Part of a small language model's weights.
Size: 11 layers, MLP 448 GeGLU.
Architecture: no biases in attention or MLP, tied embeddings, capped logits.
Training: a variant of Muon for these matrices, 81M tokens.
Each number is 200 + 20 x the weight over its row's rms, rounded and kept within 0 to 999. Layers, rows and columns count from 0. The size before them is the row's rms in percent of the matrix's.

# layer 6 MLP gate, 448x128, rms 0.115, rows 296-312, columns 64-127
103,164,197,205,204,213,204,202,202,203,215,181,205,218,172,179,236,221,224,227,227,212,205,159,223,189,212,165,219,195,255,191,220,212,195,191,232,230,173,233,197,234,193,220,213,178,199,187,228,218,176,202,189,224,192,206,223,197,214,225,216,247,229,179,190
049,217,195,211,207,232,220,199,212,186,192,208,220,191,215,202,209,194,188,194,207,202,192,197,215,168,179,213,161,188,202,181,227,144,205,182,173,216,189,226,167,181,171,222,183,194,207,184,211,211,198,180,253,210,194,210,204,210,179,214,195,200,234,207,213
081,195,179,182,158,177,223,218,179,217,175,191,208,186,187,216,243,198,209,224,162,208,195,200,213,203,229,229,214,209,228,215,202,186,223,201,238,188,217,198,179,203,187,183,228,175,200,213,197,218,190,212,173,187,168,203,168,217,203,184,205,228,151,158,202
106,199,180,191,211,225,186,231,227,176,212,226,208,209,182,208,208,192,222,211,175,192,233,170,200,223,190,212,199,195,191,205,191,224,212,158,207,177,197,186,172,215,181,198,238,189,207,205,199,225,218,157,197,161,190,205,221,235,229,190,200,182,182,191,167
082,174,190,221,206,179,186,177,220,181,212,196,172,186,210,211,211,241,256,204,182,210,184,198,180,178,200,182,213,198,216,218,191,207,200,179,198,196,216,202,187,168,207,179,227,204,168,196,243,165,191,205,197,207,210,184,195,167,223,184,235,190,221,186,190
105,181,154,190,207,243,215,198,192,188,203,156,188,204,162,220,217,137,219,193,200,209,211,169,218,185,206,201,217,234,197,188,205,205,204,208,201,244,236,212,220,227,195,230,211,191,216,189,241,186,200,185,173,200,222,184,204,222,213,190,171,206,221,214,195
086,191,195,197,174,167,183,237,196,210,243,218,228,213,187,192,201,226,200,215,191,209,187,184,180,233,203,179,171,222,205,179,204,194,213,165,201,197,187,197,201,226,230,198,241,222,184,194,231,180,214,220,187,195,206,207,208,195,226,216,167,217,197,250,205
092,216,220,199,214,211,165,231,232,215,215,215,197,207,194,218,184,225,214,200,214,207,186,219,178,209,177,226,218,224,188,192,166,204,218,213,191,168,201,200,212,223,179,199,241,207,222,214,199,222,204,236,217,202,226,199,186,224,194,202,249,201,172,193,192
106,232,225,274,236,210,176,218,195,170,203,200,153,213,182,190,178,222,215,212,194,180,196,198,172,198,183,225,175,195,200,179,184,196,233,212,196,185,195,192,226,223,199,192,189,209,192,218,204,211,205,247,187,183,204,205,187,197,211,218,185,199,183,200,235
077,221,212,190,185,204,235,192,247,211,223,213,187,183,229,217,171,184,215,174,198,198,202,193,202,208,202,193,186,203,186,147,218,192,218,203,185,200,195,199,238,156,196,199,193,165,189,207,209,200,198,199,191,253,222,204,224,236,188,168,168,188,170,198,230
110,195,207,238,226,207,196,223,213,168,232,212,163,200,235,211,199,177,209,201,168,186,163,207,221,175,183,243,211,226,189,198,189,190,166,230,225,202,190,203,201,177,174,234,188,215,165,219,225,214,167,198,213,158,176,191,220,185,223,189,219,193,220,211,221
110,230,198,212,218,180,196,214,206,164,213,235,217,182,204,171,217,211,215,199,202,198,184,196,186,215,212,201,203,178,186,142,231,179,219,201,235,178,177,197,206,194,191,211,217,249,230,213,205,198,169,177,205,208,231,226,201,206,215,211,192,214,232,182,187
100,227,193,195,210,211,190,184,190,181,193,193,243,217,226,182,219,215,186,223,185,195,184,166,217,154,205,183,212,235,177,178,185,162,193,199,215,186,213,211,212,189,209,237,226,191,184,194,216,148,192,203,178,199,171,164,231,200,236,211,227,207,206,228,200
116,217,205,213,208,196,193,227,200,199,193,215,166,161,212,163,192,203,178,187,235,188,183,181,155,192,200,197,168,222,258,196,220,222,175,178,210,192,210,224,196,169,194,191,219,202,206,195,232,234,216,187,201,202,198,231,184,168,188,195,208,198,188,218,214
088,195,221,198,220,234,236,212,202,172,211,188,170,203,227,188,221,233,213,214,209,210,252,177,213,177,212,186,190,223,217,198,197,192,202,211,170,227,202,202,177,176,180,190,235,196,198,184,229,225,188,192,146,175,164,223,205,201,180,174,214,181,183,214,168
110,212,225,207,215,202,212,194,194,203,176,214,234,157,216,189,194,200,212,209,159,215,190,187,205,174,186,177,179,225,224,220,210,176,223,192,192,213,200,160,198,171,164,207,201,203,226,185,217,196,195,228,179,217,206,211,202,191,210,214,206,164,220,179,189
085,197,190,185,202,188,195,215,193,213,174,217,173,206,187,193,172,205,194,177,231,198,198,215,201,179,215,220,197,233,216,211,215,165,209,195,201,165,226,214,215,191,227,157,223,225,176,196,171,175,170,226,208,200,198,195,224,177,202,219,223,192,197,213,205
# layer 6 MLP up, 448x128, rms 0.119, rows 296-312, columns 64-127
105,169,189,185,186,204,214,219,188,202,182,185,211,181,194,212,196,160,197,212,170,197,217,195,183,183,160,220,191,192,212,194,177,177,225,210,182,160,209,211,180,188,193,172,203,172,164,215,199,207,222,230,194,214,194,174,208,192,201,203,179,204,207,188,184
042,196,205,227,209,189,199,201,170,231,196,207,188,200,199,178,193,216,206,202,166,185,232,196,191,230,197,192,190,206,211,206,206,188,220,203,214,188,199,179,228,223,205,203,185,163,225,188,219,195,209,260,169,201,210,242,188,221,214,183,215,211,209,162,194
075,219,194,229,168,192,219,237,206,209,203,185,179,188,185,205,197,178,215,229,186,224,208,195,214,205,183,224,195,229,195,220,204,223,214,192,215,198,163,170,193,191,206,175,213,187,178,200,212,219,177,212,172,192,198,210,202,224,171,195,254,193,189,203,207
113,194,194,179,210,168,189,204,218,206,266,201,215,195,202,221,204,222,209,166,170,178,215,166,180,198,202,213,193,172,222,167,209,179,184,208,203,216,195,192,190,211,212,165,201,214,193,205,145,183,219,190,215,210,193,247,182,220,178,206,182,214,184,218,202
095,169,202,214,188,211,237,224,189,200,202,205,200,202,195,236,200,240,168,175,161,208,209,177,180,198,174,182,199,217,188,229,232,197,220,166,194,210,239,192,189,179,190,210,216,172,201,177,206,231,226,167,198,172,230,209,198,206,203,205,200,210,200,216,171
111,179,194,203,189,221,213,188,217,210,172,200,164,203,186,214,171,212,180,213,207,222,213,227,186,199,203,216,193,226,232,209,188,224,207,191,229,187,200,181,197,220,173,238,168,203,221,163,205,201,177,221,212,198,212,167,220,192,173,201,232,180,187,174,179
079,211,199,187,193,227,190,184,202,210,185,223,178,174,215,227,235,179,199,205,201,192,215,220,187,171,179,213,207,199,185,204,191,219,188,205,191,212,218,222,218,200,212,250,153,174,200,204,171,198,210,173,218,189,167,210,195,211,175,225,220,197,196,194,225
091,220,189,205,208,188,198,207,241,194,186,186,201,191,200,210,191,164,172,217,204,205,199,214,217,191,211,230,155,244,191,228,223,201,176,163,197,238,195,163,203,197,225,239,208,192,208,199,199,166,194,190,208,173,167,194,189,174,170,186,179,194,200,203,225
121,159,195,195,172,219,199,142,152,211,224,188,203,233,221,210,221,198,237,218,183,213,209,185,203,186,169,200,237,149,197,172,217,201,186,168,179,179,181,228,212,204,180,207,204,190,190,185,201,208,205,201,214,209,202,198,163,171,203,232,203,213,192,188,205
078,186,207,196,226,198,223,214,194,188,165,214,232,209,201,201,192,169,196,254,205,230,177,164,193,223,200,139,197,232,179,192,170,212,198,205,226,184,170,218,194,238,210,217,217,207,207,195,206,207,197,184,209,200,183,215,164,192,244,248,221,198,182,210,213
098,201,190,207,210,214,199,208,212,204,220,165,204,165,192,170,213,197,182,215,207,217,217,179,202,231,195,204,212,190,200,226,216,198,223,166,201,217,227,164,215,195,207,222,186,194,212,196,180,203,244,205,181,206,221,205,143,180,180,213,184,174,177,181,182
116,201,201,221,224,178,181,216,172,205,202,188,215,186,200,193,179,195,224,230,185,226,190,212,209,202,259,187,230,235,231,216,205,208,202,198,205,217,196,189,192,181,190,190,207,222,203,190,223,200,190,208,221,216,189,181,224,200,198,186,228,190,211,236,216
091,204,201,164,218,213,217,181,256,171,177,192,206,203,193,202,183,192,160,195,225,195,177,199,215,162,200,194,204,212,179,177,218,154,251,213,243,189,239,234,192,201,227,214,197,196,188,217,215,192,171,199,200,178,217,200,183,196,204,222,221,173,182,169,199
109,205,206,190,223,238,193,227,208,193,206,160,168,223,206,200,193,176,226,182,185,205,243,214,220,213,225,223,205,156,179,195,194,226,218,215,243,213,180,193,218,201,205,192,182,213,221,213,196,219,185,230,205,219,197,172,211,217,200,218,220,200,221,211,223
086,174,154,251,198,197,208,199,222,184,229,214,199,183,187,208,197,218,189,181,195,224,215,221,174,185,201,189,202,239,237,181,179,172,215,228,180,205,190,198,215,166,185,160,207,219,235,172,206,193,179,217,211,181,175,240,209,218,193,205,203,205,160,228,198
114,189,177,213,166,167,234,226,203,221,179,209,172,200,225,181,198,186,205,164,206,178,176,215,187,195,206,159,199,171,220,223,215,203,198,207,156,199,200,219,191,213,199,180,152,220,216,200,183,191,187,202,221,190,231,176,194,243,209,179,208,208,142,206,182
079,206,210,213,163,214,207,197,227,187,201,211,194,190,193,220,202,171,213,241,199,182,179,205,212,213,235,221,168,186,181,184,180,180,152,167,168,216,207,206,198,152,239,213,186,194,226,201,207,233,207,184,215,204,194,189,195,204,173,186,223,221,179,208,198
# layer 6 MLP down (transposed), 448x128, rms 0.0866, rows 296-312, columns 64-127
105,243,207,193,215,204,201,204,209,203,192,198,190,205,199,197,204,199,189,172,217,172,212,186,238,194,209,172,215,202,206,164,224,209,208,161,216,212,199,239,224,201,202,206,192,206,175,207,200,182,219,197,204,162,235,196,201,194,232,164,175,188,180,227,222
044,208,194,227,222,223,229,200,172,186,203,234,221,215,198,144,190,211,211,208,180,192,199,201,187,229,174,189,190,213,221,240,212,203,200,170,177,201,175,201,206,219,154,220,201,152,193,172,217,194,186,195,221,231,215,243,181,214,195,179,251,222,221,175,220
088,234,206,173,218,202,207,227,198,220,225,177,226,198,177,217,179,194,180,207,184,180,234,195,230,248,184,202,170,194,209,205,228,204,219,201,197,219,181,196,221,170,237,180,231,212,186,182,189,189,201,191,174,171,222,208,227,166,160,211,197,174,208,241,210
106,186,224,236,205,175,174,213,176,194,182,196,211,223,211,181,231,234,219,259,204,204,219,223,202,194,177,207,177,174,176,217,190,281,200,191,181,175,184,188,243,208,231,230,220,193,198,205,226,221,217,206,189,193,209,175,187,196,222,196,196,198,233,196,201
090,159,190,203,190,170,204,194,188,245,199,188,187,202,227,186,206,171,214,211,235,205,227,233,233,225,183,180,171,160,194,188,177,182,189,193,205,203,216,189,193,220,207,185,218,169,230,197,237,165,178,184,189,192,182,219,244,205,208,192,207,168,202,227,204
112,208,231,171,206,183,174,201,175,205,236,199,185,215,224,195,212,237,247,197,201,195,191,200,203,176,173,191,235,180,214,221,200,200,187,203,176,167,214,246,218,224,205,213,232,219,157,188,214,199,207,185,193,207,167,195,204,201,205,201,223,240,182,202,246
087,206,237,199,168,190,191,221,186,185,242,220,185,195,192,190,217,216,200,174,191,161,192,201,197,242,214,197,215,203,222,196,231,181,236,185,202,190,192,172,202,185,216,203,205,230,190,206,195,218,225,209,235,186,197,175,162,169,234,190,172,189,239,199,196
091,157,183,201,260,196,213,215,212,186,225,186,207,184,198,187,182,210,185,214,203,210,166,223,179,222,180,179,226,213,214,197,199,179,213,165,170,181,185,188,207,196,182,193,194,177,208,186,221,199,189,219,196,221,208,180,194,206,167,213,211,212,186,182,202
107,229,241,214,219,193,209,216,220,214,213,222,210,190,189,200,182,223,219,207,224,182,232,238,197,186,179,168,162,207,166,230,210,179,199,253,215,229,210,194,209,213,210,215,220,198,182,235,190,216,201,190,217,202,207,216,229,226,203,195,195,179,219,170,188
076,189,202,182,149,193,236,174,192,201,207,177,180,193,188,202,208,208,184,191,193,238,226,220,227,216,201,205,216,150,218,179,208,159,213,231,209,210,189,163,227,219,221,195,190,185,203,180,180,171,217,183,200,185,166,214,217,212,208,191,202,209,197,201,201
109,181,206,254,190,219,209,195,178,200,197,220,190,167,226,181,190,218,222,174,216,212,211,200,221,187,191,230,218,179,219,201,194,163,201,198,170,236,192,220,174,178,199,198,202,205,194,203,225,215,186,202,217,188,201,212,209,181,212,220,183,227,195,206,211
106,203,185,194,220,214,230,161,199,207,199,177,191,180,229,186,195,168,169,202,195,184,178,218,184,197,169,211,201,181,204,199,209,185,211,182,205,204,230,232,199,198,211,237,203,204,192,198,161,213,236,209,203,194,193,221,238,206,203,222,193,197,195,169,164
103,179,204,186,204,232,198,195,253,170,195,197,170,171,185,223,194,195,174,190,225,210,234,231,173,220,195,192,182,159,171,212,211,219,226,187,214,175,203,216,174,160,240,200,193,216,202,187,176,206,179,226,207,215,229,196,197,205,194,184,167,203,198,164,154
111,232,207,194,200,173,222,193,180,179,202,195,191,230,201,211,191,171,175,174,214,204,180,198,206,189,188,196,179,185,225,177,193,178,223,172,213,212,196,224,205,187,185,247,173,234,184,200,177,217,209,215,214,200,179,224,203,190,179,213,178,164,193,246,160
086,229,219,229,232,200,203,197,224,196,214,182,208,187,201,184,183,202,212,232,158,166,154,170,188,182,192,232,225,182,213,184,187,207,193,226,185,193,169,223,199,200,187,176,208,202,212,202,223,214,196,222,232,172,209,191,199,201,210,205,208,151,203,190,195
113,208,194,195,204,220,230,174,227,197,239,218,190,191,202,182,205,172,210,201,180,215,191,150,223,227,207,207,203,202,189,203,234,171,213,195,202,227,195,181,238,244,199,167,198,203,206,210,199,208,177,200,208,226,223,202,170,175,209,203,203,205,181,190,212
088,159,201,217,219,245,205,175,205,186,216,189,177,192,223,216,183,192,207,184,182,207,217,212,218,232,192,206,183,209,199,229,222,224,196,183,209,190,178,172,218,161,225,186,232,214,187,182,221,185,200,216,191,211,176,197,193,189,224,235,204,220,160,205,191